config.toml
num_hidden_layers = 8
vocab_size = 8192
positions = "rope"
qk_norm = false
bias = "all"
init_std_o = 0.0557
batch_tokens = [16384, 32768]
Each number is 50 + 15 x the weight over its row's rms, rounded and kept within 0 to 99. Layers, rows and columns count from 0. The size before them is the row's rms in percent of the matrix's.

# layer 5 MLP gate, 448x160, rms 0.0644, rows 101-103, columns 0-159
098:48 71 46 56 43 37 51 40 30 05 56 28 32 52 69 65 56 73 56 58 24 55 74 51 48 40 47 84 40 45 62 54 44 45 57 23 57 34 56 61 48 58 32 44 55 63 52 56 38 65 28 69 45 60 51 57 50 31 44 08 59 75 49 53 78 48 39 50 40 62 56 45 33 23 45 09 34 42 51 45 63 44 49 37 68 56 72 49 91 27 50 65 53 41 60 56 49 62 44 41 77 38 44 36 41 41 35 86 41 25 67 52 57 49 45 37 67 62 35 40 65 61 44 82 32 46 61 74 69 55 54 37 47 38 75 57 72 36 54 16 53 78 45 47 33 40 39 41 43 54 56 53 68 40 59 48 67 35 47 64
089:50 57 53 60 49 42 40 26 66 54 45 50 46 57 46 46 71 42 58 61 47 86 37 56 49 46 20 48 56 24 43 35 16 46 11 59 38 38 63 66 35 57 62 49 26 39 57 51 46 34 40 52 57 18 52 62 42 51 64 11 69 61 59 32 43 39 34 42 44 58 32 54 46 52 55 35 86 54 36 45 52 33 57 35 56 83 24 56 71 40 37 38 72 44 38 50 74 40 18 59 45 28 37 55 57 55 43 69 89 48 35 24 57 40 41 56 62 48 37 53 51 23 53 67 63 54 21 52 52 36 33 55 67 64 58 65 40 56 50 35 39 38 23 65 25 25 44 46 56 52 31 47 35 50 39 50 45 84 78 45
101:46 43 53 60 49 67 48 51 67 77 41 56 41 63 51 56 55 65 55 69 53 58 49 77 45 63 47 39 35 54 51 46 45 34 55 34 27 44 11 75 54 48 35 52 33 74 61 72 42 58 67 53 71 74 63 46 38 18 19 60 52 56 52 35 57 60 50 45 31 74 62 50 51 19 52 60 44 84 29 34 34 42 54 63 47 27 71 32 18 18 26 44 66 48 55 39 52 21 48 57 72 38 60 57 56 50 67 29 38 72 55 21 52 57 48 62 40 40 43 33 29 73 43 44 34 42 21 38 31 59 36 33 19 14 74 50 50 48 47 39 63 50 41 58 33 56 44 31 54 38 58 49 57 57 65 64 22 48 38 57
# layer 5 MLP up, 448x160, rms 0.0642, rows 101-103, columns 0-159
095:41 44 39 53 46 51 49 21 62 62 61 75 57 53 21 37 41 64 40 69 52 35 61 64 57 49 50 54 18 34 63 20 51 83 21 88 45 62 70 40 51 66 51 54 49 62 42 50 08 36 49 57 36 34 40 53 48 59 37 62 67 76 72 47 69 60 30 43 50 50 47 43 52 68 53 76 36 47 44 65 33 55 49 40 45 51 25 61 38 55 55 39 44 38 55 35 70 46 55 61 56 85 41 51 70 44 20 29 40 63 58 23 44 59 62 36 66 49 54 38 35 24 51 24 53 20 58 55 47 40 27 60 60 55 57 40 55 29 61 45 41 83 51 40 67 37 50 31 46 37 48 38 21 83 72 50 38 71 70 50
092:64 34 63 65 62 53 74 50 57 37 56 45 65 30 20 37 51 25 29 35 58 53 35 66 61 66 40 52 41 52 20 28 50 41 38 51 23 31 52 33 56 15 30 55 76 37 52 12 39 37 58 41 30 67 54 39 43 66 57 49 43 71 57 45 23 79 54 65 43 61 31 34 53 27 58 61 51 41 65 43 51 49 32 00 21 56 50 43 37 38 30 61 50 77 71 59 46 45 68 48 41 74 42 45 58 45 37 49 47 55 61 63 56 33 45 18 32 61 48 71 42 56 52 61 55 79 58 39 34 35 56 52 48 71 73 39 53 57 62 31 39 28 46 43 46 68 73 50 54 34 68 45 44 37 43 17 37 62 52 60
097:63 65 50 53 32 34 52 79 69 51 51 72 56 49 44 54 54 23 49 52 58 60 51 22 57 44 52 44 44 57 37 67 34 50 67 64 46 34 33 46 49 18 50 61 55 43 50 62 54 59 79 56 77 54 64 52 73 51 29 67 75 11 38 13 47 50 65 75 37 28 58 42 37 48 30 64 42 40 47 53 61 52 48 86 38 43 56 28 63 47 56 40 52 43 46 43 24 59 37 35 70 37 49 85 40 37 72 56 59 48 72 48 82 32 54 46 23 36 45 49 48 58 56 77 62 46 66 40 68 40 42 39 23 50 59 40 31 46 55 63 54 21 61 34 67 30 45 19 74 68 51 56 60 58 56 47 66 17 73 64
# layer 5 MLP down (transposed), 448x160, rms 0.0639, rows 101-103, columns 0-159
095:58 47 32 33 82 55 36 52 66 52 58 35 58 67 30 58 19 51 70 58 56 50 28 30 28 53 58 71 56 38 51 37 53 50 42 62 53 44 45 45 66 57 55 58 30 62 40 46 65 50 43 39 67 53 48 61 65 47 38 70 42 56 42 65 51 31 82 76 10 62 67 61 63 28 53 53 72 51 56 30 61 44 43 70 61 49 71 24 29 35 48 66 62 68 45 67 38 53 41 68 45 59 48 56 39 51 67 66 47 60 52 63 49 53 58 44 12 49 61 26 00 60 52 80 55 39 29 68 58 75 43 65 83 49 85 41 64 79 65 43 26 49 59 39 46 70 59 57 52 72 41 32 61 46 39 52 59 37 51 37
092:40 48 54 52 55 59 53 61 50 31 31 66 50 45 58 36 16 53 70 76 25 40 42 55 55 73 62 34 46 52 74 45 32 57 62 55 59 55 41 44 48 69 35 29 56 64 28 43 60 46 55 54 50 40 41 21 29 25 63 43 55 46 38 31 69 58 55 61 57 36 46 74 45 26 52 31 59 59 90 44 67 41 40 66 45 41 92 63 44 73 45 63 47 64 54 77 58 66 67 51 72 55 53 72 77 63 76 32 35 73 38 41 71 34 50 62 94 29 41 18 46 35 61 32 15 53 26 61 40 63 55 38 46 27 50 43 28 35 50 45 53 53 47 49 36 43 36 51 80 63 54 42 68 57 39 61 53 58 40 53
099:50 61 34 50 32 53 48 76 47 55 71 44 46 59 50 60 59 73 23 54 49 38 52 68 45 56 65 28 54 39 33 56 30 57 57 57 70 60 52 28 53 50 58 77 73 35 41 59 48 55 41 52 52 29 48 35 66 60 65 64 51 56 45 60 62 36 43 37 47 65 32 33 47 51 66 81 51 13 71 55 71 41 45 17 34 63 53 58 57 62 47 74 21 63 59 48 54 46 47 35 56 40 70 80 24 34 70 64 51 41 46 43 74 54 39 41 70 69 10 59 56 79 66 70 53 27 48 49 52 81 78 49 52 47 47 18 33 73 56 32 36 32 39 26 70 43 56 52 71 35 32 78 46 58 31 55 70 30 55 45